config.toml
d_mlp = 1152
positions = "learned"
qk_norm = false
lr_mult_o = 0.97
beta1 = 0.95
dataset = "wikipedia_en"
Each number is 128 + 32 x the weight over its row's rms, rounded and kept within 0 to 255. Layers, rows and columns count from 0. Numbers have three digits each. The size before them is the row's rms in percent of the matrix's.

# q: layer 5 attention query, 320x320, rms 0.113, rows 116-191, columns 96-127
# k: layer 5 attention key, 320x320, rms 0.118, rows 116-191, columns 96-127
# v: layer 5 attention value, 320x320, rms 0.116, rows 64-167, columns 96-127
# o: layer 5 attention output (transposed), 320x320, rms 0.0998, rows 64-167, columns 96-127
q116 122:174114100179131134124124107125138157160198178156142134129135141104172078124123149121152120109127
k116 125:163128134121122148165148146112128146068146194134152142156133140123168128130150084156099143104170
q117 123:120113180198092121150144125111076131131164122106048082189137177143123099105103134133181112146184
k117 127:099119197145054114096128106141125122115116136186126105134178106104130073102120123103134170111085
q118 126:129162152114121135078102111104115137140102147163074149112180116116027097150148093149149118109125
k118 128:169179136069140184112127094173098141149147135109069102069105134150121128070134090079124071064111
q119 119:149093079112127147125118138083182109085188114138139116135099177094160146173169109184142102060137
k119 123:129095140140162162154076114105103072077145151120116074107127127162135043157132121177123115115100
q120 123:134104155137114164129105136127155147149164177170106159172147108127193132156146066195086147141141
k120 125:153160129178150130134103135175140167191071165158114142161088082115125206103168159126116132140110
q121 117:164106138045176117116182139130099131135135111108121138109091108187094157118088170126139105062136
k121 121:164116133103135140130153133162123156105134091134133100159150124162120142135074113141095144078189
q122 127:136160090143171110093060109177123142181087127208121132127160120217157151129144155157082120068155
k122 130:065184114079113130060174183160051128144088074084080130164027085172160061091124186146133168105176
q123 121:128070042148101151135180153149146162107184103193147148144191113091086089050140140115172124161136
k123 127:067171119107116158076163097129144127170168187174122100125130165105165102105069151160121097146127
q124 112:160124153168154091167123146127108097164120104136047194125137117117114104128136128126166158180097
k124 120:134120065172147098144110191141141116107148125119113131093082112113104127123150148171145108134110
q125 117:155075191148098107116158064101108146102168139145162109125146116135060131124105170190128123088109
k125 122:110130166127103103167123045108083085105129108141137074175135123051158112109193201180112170110137
q126 114:062092142116175129110148124138110167148121177097156149128156133068152123150159129136111105124094
k126 124:083178117088188173164103083163106094155170137117078122151173163161171116126087172114110169102178
q127 124:113073117094162122096179128139135170071104125107106101114103163118144150171060157068113152112184
k127 125:132096120136155088084144085095148116133118151124168120109131113119169133130144156100084126157121
v64 114:143073081138171154136161137090180149097160135165106137093066131097163143146141150165084111146177
o64 114:097137100042151180185107106081134158159137133088140169151151087046157183131129150144085147200185
v65 113:091116143084072151188091111143183126123163108129161132147117077122119133118075128121153123140125
o65 115:168155175163094176161075102207102130112143075182100121138094077138115119138134118105131118152174
v66 117:110154132093134137183171161135182126138165159096132070095150180108140136107160128140129126173194
o66 120:123141146122167102160120081159123178125153152126061190071092084142124086149096114088152116097090
v67 113:101155148118163108162165135137128167104127071083113162130191160140154019061075090121122073108123
o67 110:168113124101170164099177131088114125115149127121104061159103134126176152122161185124057123175089
v68 120:131104104065097132106139183134140114159134152136093088113176131073125103179130176208145077117105
o68 115:094148110160102121146094164111110150100146161165224161141163102164190108126175140108157174101174
v69 113:121149172184137134174112064173089136150146135098155131148087116094107121170186177171151113168118
o69 114:082136124117106170117155117129151070115102105157194137069105147147090096154085075140136101155136
v70 117:142095118118171109139204171124100133159125139134147179090089115131109143129157076122156120114122
o70 120:195172128134130148124132160131130123150109139127047148140133126087095100075106171093091138101122
v71 115:128127177119110104128073119175169144099118084212129134150161158162138144110159076139105097062088
o71 115:111097121175114116159202121121093099112111161086098086111048150117164105126140104172128092111150
v72 114:137175161119164100077122091098162112182167144151139216100192189119085108033130120125137112073113
o72 114:090192197125059114100123097124154131122109101126076150130124121140110165140166045136176126119133
v73 109:110139137131101188149151125121144120147080149124152127049124146178112061071118134139087188080077
o73 115:167119116159063089083101135168096127082178105191139080107121157146108097201153113182132167148181
v74 117:111195178196181144200091137163169141154109129170184098123130079135130119080125103105095133192145
o74 116:150094134076116160128094133102172166132149093116052095146115164101088138081105134081172093080143
v75 122:146161146138086134145118082111163145120197162056118149210129173143073115148160125122058104146109
o75 120:099158117133091175100161216161143151158059108173089120102121220114134132089157085077201090084096
v76 115:098117125199146185140087119086122133129102120101114145102149116143107203155173103137103119102149
o76 119:097104098119091141128102124109096097180096169149084125110082119134163146167064145132150102172142
v77 129:151118089139095097162128182191123123127135092180206125141125120083146128142096078180101171056124
o77 120:117119137123137137137108159162133042108121159134112068126171115108143161102188135163113100144135
v78 118:142073143131102088089115107123132143157147157182131123142097131147160091134089157158140168132078
o78 121:186119121065115133146171136172146136171079096120182150097146139105166109138122161161158084163099
v79 116:113149160151125155193159175112124102172136118107140153138103116073078049140106120109104101108078
o79 114:078129101144168163118149155146147073110125072128140108149108102131118116162121106103141114154123
v80 120:145155117158093092134120152089132118108143086096140098102097125118171115090144191139140133141114
o80 116:128130094103184194134154166127178133108158135138113085125136132135054148139135108133111054165151
v81 115:133147114147133052138091132107106138135171068121118168122140111132166079137151145128137130140126
o81 114:169174125107161123176157147119117133162117166122169083126123195186177178108127114053174114176080
v82 125:144153174107171152143154147147080110087112151145102163134166056124123159121127137144153139110119
o82 122:122146156157121107127152158110074121122119154092086115138132086190188113113097135115116134101079
v83 118:124174183129172135129148080175099142085148117117146118185091158099107156080130152124116144132119
o83 115:121126118138125149112088172120155124139113154038132143198154141055114157161120094111144088173079
v84 115:114174160148124155167086123140082152108129124085171154176119066105111120135129143110086090142148
o84 115:124154152166135164221092103160146163169162090151075129141151097113139101131094154157125180138128
v85 114:144176164153097161138113204160110085139162154110084170050121135145122135106123136187143173105106
o85 115:107125141120137126134110130153118151092153054087067179090110100167106127139137167093146107160124
v86 121:124142077114138104077092116128134142191109158108182147179077180127116134122096080163143165171109
o86 117:084140165122137148068152129096059095056210097145078131113089147080130153073120180128096093052176
v87 122:167075124156113142119086140123091088103124074153131118163128131103127138081092138193154060118066
o87 117:120175131161116117087163108157118069067176160152133160111109084153208127139090115137134093148158
v88 114:105117106135175110093156120134131161164200157155090118207141141123178203164159151088145088103102
o88 110:078121169079117146182096180146160131134163179085183107127118184131112114127111094112174124090133
v89 120:134108092092121077123169149110138123148086048153126151115086166159178133175164146089143168112196
o89 119:130064081123153147105151108116130124151121091137103078146154122139128143154129169228138125160144
v90 123:078155171202138143143154165092078146163166131171083105179159159149102129121113139084114155151068
o90 118:151096119142096124084199152157130148086130082103116076157158157118130136121123109146071080145089
v91 114:052137111156148148113183136144105180118083133144166152129083175108138147112139130124127159115173
o91 107:165147111125141170132129151141187124112158134127098126138134169133174163140083137151103120086104
v92 123:117099139209147218075091160113122118098120156123092141125125131148108080118114155154090091108182
o92 119:079140174114091096130182168108161138132077172118130113153111062121189075134145183129172098167118
v93 121:068135105093097129169128089146109053119103113154146146110117193186088111130105187145169158156120
o93 116:122126118125088137155120200123147150114092123175151143091077131172157102217133144086081173120119
v94 110:136115181164118136188050109131169077144155188141095114114092187156164164116128139156158102077123
o94 111:167155143067113090155184165110087109070136122052106170145130155153102123109099190137135124153079
v95 119:128146170044070137167115112134104169128167130097129131134147079094135129121180119093165130182165
o95 114:096138143142127184103078123132140068150081119114153113096124118131163110138158138142109199139124
v96 122:118112091106177168138141143101135164126196103138128087126121110164102197162143103103090162171146
o96 120:120098109093104131164150114116093117106127179106086132090141160123101065184122119095147107139099
v97 121:164154145133114163114147139098099152161104118120083096121141136111121107098080161108138166191121
o97 121:150107152112098093108184057176128111148146082122170142127097121156153120123140139168196093122107
v98 116:125123132099144055139113000104105159127083140155121125133109139145130087126121139150097174128103
o98 117:099075093153144087133066116086108115114147045105186131144148110150122119153165102108128020128178
v99 115:160130169082184183118158084119084102117091151109162109128166109091110079164150140094076154155075
o99 115:124132141119103151113110124162116110087150126044143080127108138084138141128132139123127161113144
v100 113:172130108118126103134135179102124154146098162129122173164154102077141109094080151196120158133117
o100 113:094109171166120125127127074128116164138097129152068084188199129125114117117159120093171138124137
v101 122:055094138074175133162138100171120123135154160059114139100056057086154166156090108160117118144164
o101 119:106120074123081146136107099120106112129164168117099167110082120100101154069124138100099110131153
v102 116:178124125165087156087123122140139132082143151094145110105139087134156158084158099184155168194124
o102 113:148128137113188129103107109182140090136139184063191125155167106111159144111118118123168165146128
v103 119:164092134098107135196107169141174219122143124052169047167122139190184181157149098181178125095169
o103 113:181096087115104127053078150149123123148153127149112139115143150160162130074067186051121159123147
v104 116:144172140154099171157098133123136119118141136135104073147112185131150107120085140045156104155155
o104 117:087109162087177118141108127108091092175119069096159083153103176164092100176127169116086160127127
v105 117:107089134164126151152120097177157162108157095122133131120144121113054140130125155091087118106158
o105 112:146142170118132183069059120140197139133146065119150222098110120092143168144147129151121118123096
v106 114:159090166116138183118113086201134172111131165163102146171145113068107121152041097144117122118119
o106 116:134152120109163106117114097103135136117068119089162157179155118072177151172113099172163109154164
v107 116:147109096075131104186170094129129175155155089096129121131138118092105174146124169126158118125087
o107 114:170091089074163105123087163093171077118168169105086170119115089102148099105155075102134166143151
v108 113:136136166119144097100148035117036129171204119218056116081147129192082151057111120147095093170168
o108 116:129150175098132068125075167098136172128123150124092072166150143124192159158131089113145086143081
v109 117:126091064121121112139064133115106179105144130106075181127101144122167119145095093134106176048163
o109 114:159134176128109075175151156142165132101072112164077192201156141105128170145142057137143115144119
v110 115:120131177185109100061082116154124140133082185138156204204117076142146128072108146090123120122169
o110 116:137069145135055101115195135126146142144129141106126148124086178085143140096188113111176154101081
v111 113:159093082178157138127127166128131199054144090140109114186123126146194070066071094113169153164086
o111 114:130131162159157103081196070075168122115120073138109079189173087118126181118154125172141095143095
v112 110:121116202108130104123075116045111153099140137121112164073165149150108122122157122140093055125189
o112 120:150149079082144116151114129149064168156199097092197132149142105059120224145127085156150156167065
v113 112:121126181117128088128079163112186110099136137114093122126171148164093117184106118104119165128108
o113 109:083144115097119197101106149158157136161139120131124171052137134108097087174166160131153120095176
v114 124:124122219110090166115150223091104132137059160096123095088190135102113190146101079165159151130144
o114 120:098133125129109102089132141106097142145094132088192100080095080120116149087141135105135108106111
v115 121:171122069120073122156079146160111166167176109121163124075171173073103188143146155126137097079187
o115 119:181086131188131091131198116113160142107151151143179183154106058137132126148113097146126145100080
v116 117:083144118090098160137118156065144106117137134129088125100173203105151151187105135104122125152108
o116 115:092078145155193137157132095147150181094130136175112146190061129085085137140207114118114162104132
v117 115:087123076172105160143115108174123102094089217095092105113144081085106132113163097094169113127193
o117 113:136144157107127182083110118116175065152106184114142144166138090188151088111162139131081106068076
v118 113:122147122117146124086085125094162135124155107126093136202133141147107064117137066161148167162157
o118 112:131151101113098050132060171157134101134131143170128137096066133116142170138108127183167096160166
v119 114:136122140165077125193117112089128191121167120097092166078102127105127167121134125147105188064132
o119 114:178090121144084138111075195135088112038112066137111104136134160184094141162107110133124084173100
v120 117:135029089097163148181139117127088147159113120169169129169092122086115073094156180116121200090115
o120 115:135179116117128156122153109137065088168082114205139173125156088128168168054125197148171105148164
v121 123:138072115080094087118155121139145140190133138129086052098135158148106152133168132151137126120136
o121 117:095122138107134118125150104117086129122105122120182127139142144097157093153159145119099106171145
v122 123:137136172142122139098120074108144131144110145143162128142114116132147068096121082127058118134115
o122 117:096091132110163169142177179101103171080143121119083081162129147127118113105090142111209120126124
v123 118:143097163108120117130131108124163082170116094119119173157186196121078182093083126124143170132156
o123 114:116120173137106109117098121174129154089193186075155116113127063153095094155110131159140138129087
v124 118:118093141167144088138146133180111154141162148118150120102132126193065135123164104135122178103054
o124 116:154130144113184129076168151113143112130128111154100079128104153077145152160111189117142107092122
v125 120:184134101113118140077144115101082092126126132117088111113160105095101176165137172088108110152056
o125 114:154134179107109112137129112084052147173151144151144147103145149159133076132129109137129143101142
v126 112:124172108081152119086118103142053138133173147094134143187107115087185150164111137097107087097071
o126 115:095132090110084181181141110137123109139097133075128093101111157160159146154159162135164171119081
v127 117:150116118162181141087144126093098098173191127148094114086122108101110062073060147103106138127125
o127 118:148150159117109119163129064231102140115122141084102113093152147102164122130133116146051120173080
q128 092:150158080080184133166114181141110201096059123074064102114132148107115104102156100057134117105067
k128 091:098139080134106150169134137103150129130119130167102095132173104071138095104231136166135122175096
q129 095:129112063109109123128098180120138127107112188066097159167167120149113161212092147132132046139138
k129 090:127101136170112085145127090115127162165147050136122105154110101132102143128103114119122119111111
q130 092:112175117158108140136119158152136123141140180104157158195134158142123096185113171108161135148109
k130 088:029171129134097127104137163188121157111163133125165190146149143172147100146119127103124152152119
q131 087:102121104130155129149116120155079118162116126163131127139100207133183115134145137135162084077116
k131 091:088135096111079108129135151113117144083167168140122165163116156139123090122111130156129083117115
q132 096:138068176088161120154124179148060068156171134091154111118121111145134144146092125152136093086120
k132 094:157134114164136187160192130137163079112142129130114189134143131139123117116073084110146160105105
q133 092:133163132127085132113119091137061178107158133144147152103159132139157145111121080088118143104160
k133 090:112138162129117081143158132156086169154178094116146133160097138089084169134129122127150134113089
q134 089:175116116118172136140165107100091149124109124141156144063110106140129155112152130137126151090180
k134 087:150081092100199172106109131144140162123126141122116139168141197183134141115172139153110114092117
q135 097:142103152074139113074121130141168087113133137132094143120027146082119193103126131086141140052121
k135 094:141176139096149106142147099182152116111139174149120139106133081150153128180099084055095166158146
q136 090:109117105124093143096087145178102145172119122155181132144128096145126072165125058152124169130173
k136 091:117102111149136155135165116171116163199153091187106140136149110119102119140091092084102049114102
q137 093:105094093158163119137119073115117137127147158100128121136136114138112127148141084094095141072180
k137 096:125151132127130105148158142105109159159126110163118104101119105133085117158114092125025115127117
q138 097:212155136125119144122196104215145087084117119129157131103102164083134108158115125079131087090166
k138 089:118202130113110139103106118120149139113087107113189052114159133127123133155131123101108139115156
q139 085:152152187066145148135159119135131150179118131121155098164135069114124102104192082122112090104154
k139 091:125087217110176106196128065130107146082129195176173128128151117135170100115138154124105132121100
q140 088:120113120127129099161140146094107128132087121103125154174127148129122113080157126078111127104108
k140 087:084181105122060109057073135160135107089102137090157127153112078130146168070183131175149173153122
q141 088:113187116136103121107148123224147058130098106133149087159192086126103091168125140165105110073150
k141 090:123142126122153134113117091188089094143109146106116097127114119115187142152156197121152076156155
q142 090:118112149118147145132161155174181131122116136115110147134100153155084124120094128077133091135139
k142 086:134086157169138213169148122122133182120082073108156153140122125191055074095122053100137094088123
q143 092:152127151112097069157115120177087136113145114076114149159089141124120078084153102173140132052141
k143 091:136129164063118077175121162117141146145119105133128172165106141095089154113149175087156141090137
q144 098:117178170149121078160144073106090078149150096139133073091143158160151167162082114143120139162104
k144 093:125144130128121112117168112068158150070140116111107150073102162152159162158110089142137095162101
q145 097:103105122060147068122137082170156132158109077142142112122152148111155093112157148118113163179083
k145 091:084048134169130116125094114142110135190116061122135143088151114092136130060112138189096124089118
q146 089:160148105150238169138071153120118174169102126197157117106101114130118108158109132138103100124119
k146 088:084122175173165129087123145123179133172089117135158171139109160061149075181144167095157185176164
q147 092:111158145137112131113145093157087153113162162139090090161180101106183165113090067190102154082112
k147 091:079099153125141175166124146165091102098117101072170079161116159142129119158170158168161133097153
q148 092:116182118173122134113101151138102152151086146117142126149104178091179087130146127186095137186105
k148 092:078102121142111134106113175081186125097163165085176081096093157083135083132147138126141119110123
q149 098:164101224132148101206108153094103148117064126115082146172126139067149140133182130120105147138117
k149 098:090112108101107111143082150090062120098096122102092203158143173091119057157131119119167115137108
q150 092:152129137139150161114072138085125115078133170025169165141122143143186117161115113102170177114171
k150 093:061100148123123166149183128109141083153108098120136130217107089155109137143091134110088173093153
q151 090:111133187077100116083091132148115133092156103107150115161115100117153088114137147146114152158132
k151 089:081121144143134148116108068196161127085141122053112060106115167157077179126146124139076116169059
q152 091:118101162179111130131119237112115161128140115159123134136154181167112032092156098129140126113018
k152 087:120059170153103171165103124123136209120052124117099146103110103134096203153162134197158114138151
q153 090:103050083175087164090171070126088145110113134126168081107136174141121137113124101185122131115131
k153 091:190171110125145151114136180119185204199074149094139139154159144169177168099085152134160141161116
q154 091:117183065099152144124135212111149088152088118177207087137146114149085128135123141097127121081138
k154 089:155127128133158174164140203144162151158097139123131110123087099144144094148197095117100085136116
q155 094:153095156136145104077201107136117130194122132164205183127087141110190091146171098153121124161159
k155 091:083105132160090094109137166154114115128111111132053130072112132120171139145059110109088120142176
q156 098:062120075137116156122147067159102146128157123170088100107150166094152102114191137131142133141095
k156 092:135142145108141157127140155151136111109164109150125083192113144122084070089143128131174074148142
q157 089:124126157106137121145159079113149103114164130165062198122177085154118167163055136125195133092160
k157 086:111125134116138041180141162113127141107104126112129061103088160196114110156180153095126148139122
q158 091:162096084065123132147119179133102115072131068129113073143154106163146073177139147113151117123099
k158 090:123112158158094178079132137155211128115116143103216155142180130141103139184212140121088132142161
q159 093:144043182128090154140220069103149159080143112107155178101124119133123117114092127147139111095125
k159 093:169124150168065124122157174123160087107151135152119172105104134139083119162164130096127078112164
q160 092:102095117143139109124111163183132166200096127088108215134134101112169134132119116168130150069116
k160 093:132156175095170085118094139133126178126134125137075144129167202132172140102156071150122142102071
q161 088:097079126184105124166165154157151106092121109110167149135144085209207080129136098112092153155164
k161 088:120108210141127127134172112161110147146103111134148105158080137133129145109070096132091182122155
q162 086:084118147052147118165096109160126146140089161138096114076106108066151118201136106114145145192118
k162 087:095126147160163115127112097044140133127079104119148102134213152110102174143117150116130192088146
q163 093:117065159121145154148133149226079105113089123131159075170123122093133096155146124168146146113114
k163 090:164114175117146147124114121114098171109072083102159132206157134076137076102140096209094133094073
q164 089:163126090124097111167130093119143134079113160148156071153098093136130093116140119125127118115129
k164 089:160086131164110149131145103126132136148076197121063095092133171041132106128083137131167161186157
q165 094:125081161174117118109166072107151144136103139134143125148161154097160107118090112069171167113076
k165 091:136078101130121166133142137136130144147091165089170123096127105094118076080092139072135136067093
q166 090:123085119133162143105202093089085119144138140163155128100129148095161104196115179188147114151127
k166 091:110099178123152123108112108109074104153136133154123157078113131147139088171168095138109138101163
q167 090:126111159103120090109162133155155125153149158112107071127113120125162131162165175166131138157161
k167 092:161103134130093094164124131188140127115113157154104175131081087156083200135169172110106151148133
q168 097:148122154164148138075111129117130128071109134079051086130163136119106122125152120099126129095121
k168 095:111105106124142129165149136141181151126177083106093077143147111108142096119106096107154179147155
q169 091:124172140079086138108148169145161115175132152132191152125112152090157147144139127139140121154102
k169 087:105079147098139109147101137198220096185084131132096156102090097151181161154062074118088102104119
q170 092:142126100087120129099130097103122090083124095101110143206096122164154094133101153139104163180124
k170 089:133154105141124092151103155131114139122176138142214096190211163162087165116114213150095105095167
q171 092:151084161071111107156099100148168088123142151169183105087117127115109093096059149108112088144120
k171 092:110186122104115086106149136131163145087145180148153165161084152125156064099087130096135159097139
q172 095:144082110167096118084095164134111116120119076100117137146139119153135115136096141149058095156127
k172 099:167069150126102158142120113178162119115111088182107170171188112087116108062169151135111102138159
q173 091:087171132138126097101067196160140110143131126167179132150086169153161116123111123094068134081165
k173 092:088154123103106085174166139121170082185131166085210191116122196160202183083131062146129156097160
q174 094:102099134088175148130125164119154119125134136123158138122127094125142157163125126180140127102091
k174 091:155112150135162137109062089130169102140091132087096135152085150161182123077129093101142056152173
q175 092:213150153142142152149107155129131117117134161155130110104167074105105112081121131142106094157138
k175 087:098096125162121111161120148148081045175127123084081144159111094129102114085138134120107056096166
q176 098:119110103199110092134124071113099112081087102088152122096155144145148092163109080033139127204139
k176 094:090146108115130111125125085141106094090090119155119092121122112117014127095113143139135158127135
q177 085:134129084095104084145111106127188119135171106132122099140132126123186098130130058080121100170149
k177 086:120165120156129125142081135099075107189160113077061148217108152136126072102132161154087092122179
q178 090:109102088124100123135131173156201055123119125085129162177142108126131114163110130173049137134137
k178 090:135077126121132126144138092158148040129092086122138112159105133061135158103075147127178137181093
q179 092:106052149085106140109155098134145113154179106069169128125163086040139138116154113102121067124091
k179 091:094112125097133097122097153125176079150110127125178185085156140108155041097091132116090072143045
q180 091:153150127125139154060064058206156118111099157120138116134072082094121149125100124115152146135255
k180 091:129152131142132084111142172079098182120083151098149140113127068087137091057129184122117157137129
q181 091:129099142115161118200135172052176172081135119136118105118131175120142099113098075141074175104108
k181 092:136086129155151128149125111166107124106149115118096095131096170083103101105126124155171128144181
q182 089:172121127152174113129126103066059095147123148124115118073129128108111140118150113071189126162068
k182 089:155185161161226153173177075126090112138108145134147158134136176177159180120104099164173077095133
q183 092:093093147146104096120153119072155117103109173137086074130178166160175124160110157132067130080177
k183 086:106142121137158088124143079107107194087152170127107166129181122116160125117153185124122116169103
q184 096:105119155147117153134140142156151113127175123120108116093095099126073131199159057185110100149140
k184 092:140086083104171189073126162149154103139124173169134120119162063152097107146164104162170102121171
q185 085:146136162097158113107144135211138149137128152127105177111151185135160180130071152137140156113113
k185 088:136084129158172125163121109167168166171064091130106065064119147138168108108087135156113090155073
q186 089:159097122082058113096188121181127109068084104171171148111138123112056107146097120136095101146056
k186 089:151125079183142135141158137174174189136153091176157135131177122100135126085041113137078164126203
q187 087:161160125124124163126067163157107162132112138117128149101096089183109077139111180129194112149166
k187 086:137187158108175187146095150088148155129096098137076116067121153191154093128158170092119196113143
q188 090:123134064171119170113147154096161148130199160087154137108065109108072105129152102159110170120118
k188 087:135134104155148121143155247118125146136151115121088074127146172141114124107163146121112131127060
q189 092:148135148155148103105114146143094135135152165138128171101121052116141185083068098100097063157145
k189 093:145148180100147129076153102126113091160136160126125125144106135149065136110102104069159111086112
q190 093:126120086166097090126150122182199097174091118138077119130141155151052134108128116060117122181152
k190 093:060097096128187147080140174172123161116100100076118163142147128136112121128095076149143059112100
q191 094:136126160133132051102092115109148109165141106120140148119102163122123154091080127124081204112138
k191 089:134178145134177079098107105071117129107158118130084084115079133127106144169124112110149149204147
v128 091:076170087125121209089129093199112103076130138155094101093119122153211180173179106128140146155111
o128 093:155091175084170149090140107121181183186139197077163160194115091081143131132079129113118129125166
v129 082:084131158092182108143108133149115126129158160160203104142116127156130109128125137144133092144098
o129 091:092153139141082133094134123049080156095132076109126146109177127094139098123218115208135111141143
v130 091:131114125153154129185109127140112142162153115202097109126129121148135097222156098052076112108062
o130 096:111109099090173146131127158079140102113179085111150166106094142131138213125137100157135160067080
v131 092:079214082106123094098111124158070144153157114123109116132129187191103113179090152111158118154135
o131 097:170082118174147109139105125093098094082068129154127114116110156204172101196121080136093161076064
v132 086:174151106144089140057142175112131224149184139134150121147108145113087104136104209147102181140115
o132 091:090094177116086116078134161091151056210141146138183080144059140112099155134124129115108121172146
v133 089:125128067110099107137128152152123153108123134175112124080080097147184093134135120167136185097142
o133 090:110162106132074175151168145169130121117073142114133124143116110101061127183126129127081111174169
v134 086:080174110111132156124160163112176126117091111118152129134153114192096127179110129160133104162112
o134 093:148133104098137091132126133133182126146222135120116128108145079097112136089127093094072122151161
v135 094:106123117121159119161113125133108147071088119149065136122122121164104087127096122153141150088117
o135 096:114137152156124111133100131157161136116069115085115152132121072140148101105163114081041100125116
v136 087:147096130134118131177056132136108098165098141181025091166113150168159105103150116120153135091074
o136 090:156154048148106171085111142116159123179119162079137137192148128141141144082137073101120106138150
v137 095:163147119147140145081138105133096129154080135117117109130086105129145129054121194113121141075131
o137 097:175103157127095141113154146168188158116168154132094167124137075143133174133200099107074078114160
v138 082:100097195095113085139064150100183094064178161101168099113138174123135081156169122150144098133136
o138 088:122075085105150123049094139151141134145080063098112151152117134148121062103153144143130088176091
v139 090:114115070135098118134170114095084077127139078100101122076091141131143129147129125077158140113118
o139 093:062162134077118131135093130047131079064137143141126137145106079095104129149099100075180182115088
v140 088:120105114089097160170121108137155152105077166158122197134115158135154144139108163184139172056048
o140 096:071129156116157134120089128146121054132156136083166118134119124144112123215102083092143143127122
v141 081:127079089111121155151106122110167129154171064101158129130139159180105117156167167147149110148137
o141 089:084097167120096097136207057126142109106116107088100067080126133095099112116131047167146104166117
v142 084:151174180169144150111136142137158151092139136148071091121143167172135081170162134080133117167109
o142 091:065126120080176167141074123104118092134121126098097122124102066081121167090129138115137121143121
v143 089:190165166128142121112128124103063109052174164165086164105126100092138097088109152110116118124123
o143 094:169155109132125133045112209079100149152154117150146121138075094142094157159118144108122147128179
v144 084:094146162145167166171080159169092179164127076156087214074079104137134137104099157130122128107176
o144 091:124161121114117128149095120162116146181100147185158159123122126110112101139149073156075174152124
v145 082:132150155076093137091132133106147108113125137124148085183127093094178091118143151159162119168078
o145 093:135081143190100108141106081106166111078143123098089116121135140114138176054077127131117144150145
v146 080:153141135192140155157134190102171094118104174196147118108109060094138129133105102094165140098147
o146 087:165163144104085069112183087178151112107168117146160177195097114177090107086151148167140102124097
v147 087:116094158088156171126132102120182176097115115107050161168150187116104107150180176101153154137122
o147 092:149183190163209128105093114087122156158085147136151145203072091135091191171102144190128118147115
v148 084:173143121128116105191081160137151117125144131162137108180154172113135151165128086079175102093105
o148 093:128135157085127151178146123112088102133096160125098135104099184066145162076140120154131125127119
v149 084:137137128134118116090100142121070062104141130127143124184162185161093132118166186070129085129149
o149 097:096069133143152128147135162118123122081111176135110147122148117120161203147131200191119088120083
v150 083:110131151059160135122150073105128179164120200142058130122138174123114145117185166131119168180170
o150 088:146131093217105135116115087142132052132127126121207176112138178151140135189095059174191075110127
v151 078:140124145167185079144137133085149101115136105099115161167156097112120126092122150150138113136065
o151 083:127162119141099126115106115105146137088125119096109112134126133097147150125125133074134139155158
v152 088:169096139118098101132202170097115173121098139154070149106089104094131126155146098159138133087136
o152 090:164117091107153052167082087135149104145145112113147118152201134128155134182087152049099116091118
v153 085:109163145064100126122142145137127113109163139133151086143138124123127169086129114085148115143109
o153 090:142080121173128132161068144149103114175129127122109137163125111170146131068117135150127189151157
v154 083:125131182115157135155127075162118192128069131140177088082151151115055090149135099156135144079125
o154 090:147140053094136118128164134143142087154114142070141145111112060111100180114148133135124122133134
v155 090:102150093099103118138137127121154112146081177137131100143149129149074097153156072133115069099120
o155 092:031147133127180160199133155122124165139088055146135157167121082153137119144150122105124129084173
v156 092:089090095104154165101120179140120160182121148180120124146081179093185066088199129110098070126139
o156 094:104084120132122107155122173066210178160067088092119126119117111141150143118125123142100102132151
v157 085:158164123113178112180078232107138144161087112157114052102183138086093159109121088094147152145173
o157 089:097136148118141132078219183184069125179150156099147153168173158134107096086133132160154038063163
v158 094:139149126155119134135151145131150171127146106150064129181126119091088105168130141122131078033124
o158 096:140141114151116160085170083108117054131134145108122139135087162157131124149079139110160125065183
v159 087:116155179127181132128107158106148139101165121087202147074134092106115124083137095154113140130138
o159 091:064107113093151126136133172150128118116098174057156068105094136146183135157183135117167115098094
v160 088:127130106128153167144188091138151090144160138118092141115122166111089149116116170133151135077172
o160 095:149133159154081175131093150150106089141107166148150198155157184133168166134136121202111116151085
v161 086:121171124154088083209134113120137181132143176108102127097124172137159196119122083108153092129128
o161 091:128151188145150139110115106172214121127110128170127129086188091126122085124136175200109105134145
v162 095:123120112134143091182116118082134086126134110148134151080074135073100128124123183115165095180106
o162 096:169146097130130123127116098166045145136167142173084157168176094129104061161116125081111168146166
v163 097:102128108124155180105176104145126082143092193131090114160155167143092172161148157088126165106109
o163 098:115147180145115109120101112132158154137177115138147124120139103080121181178122131124144111100111
v164 087:155092140152142165087125152156044131123120087096135091141082110104137082147161165135148130151130
o164 089:114181143124112150105122117126195134086131160098111146100115143095062120144161093126094148146183
v165 093:138036095122123130103115116132093137138115112101108150110111130120134051155154097113122098137141
o165 092:190110154134106150165119143074136151204112122193144144172132161098141133120124105150107098143095
v166 089:125190183135132139122072152186189128124141083122122126192097149156135096094110134174086167095092
o166 094:128134158115170150173107100146092115099102108151125130112091101204095095135112117149122189109099
v167 089:118142046118111076214102108148138125077134160150089051194082143128112109180127134129124161138054
o167 096:095139099087150156067165172144152133126069150170130118107145094126164151122063177100097135142110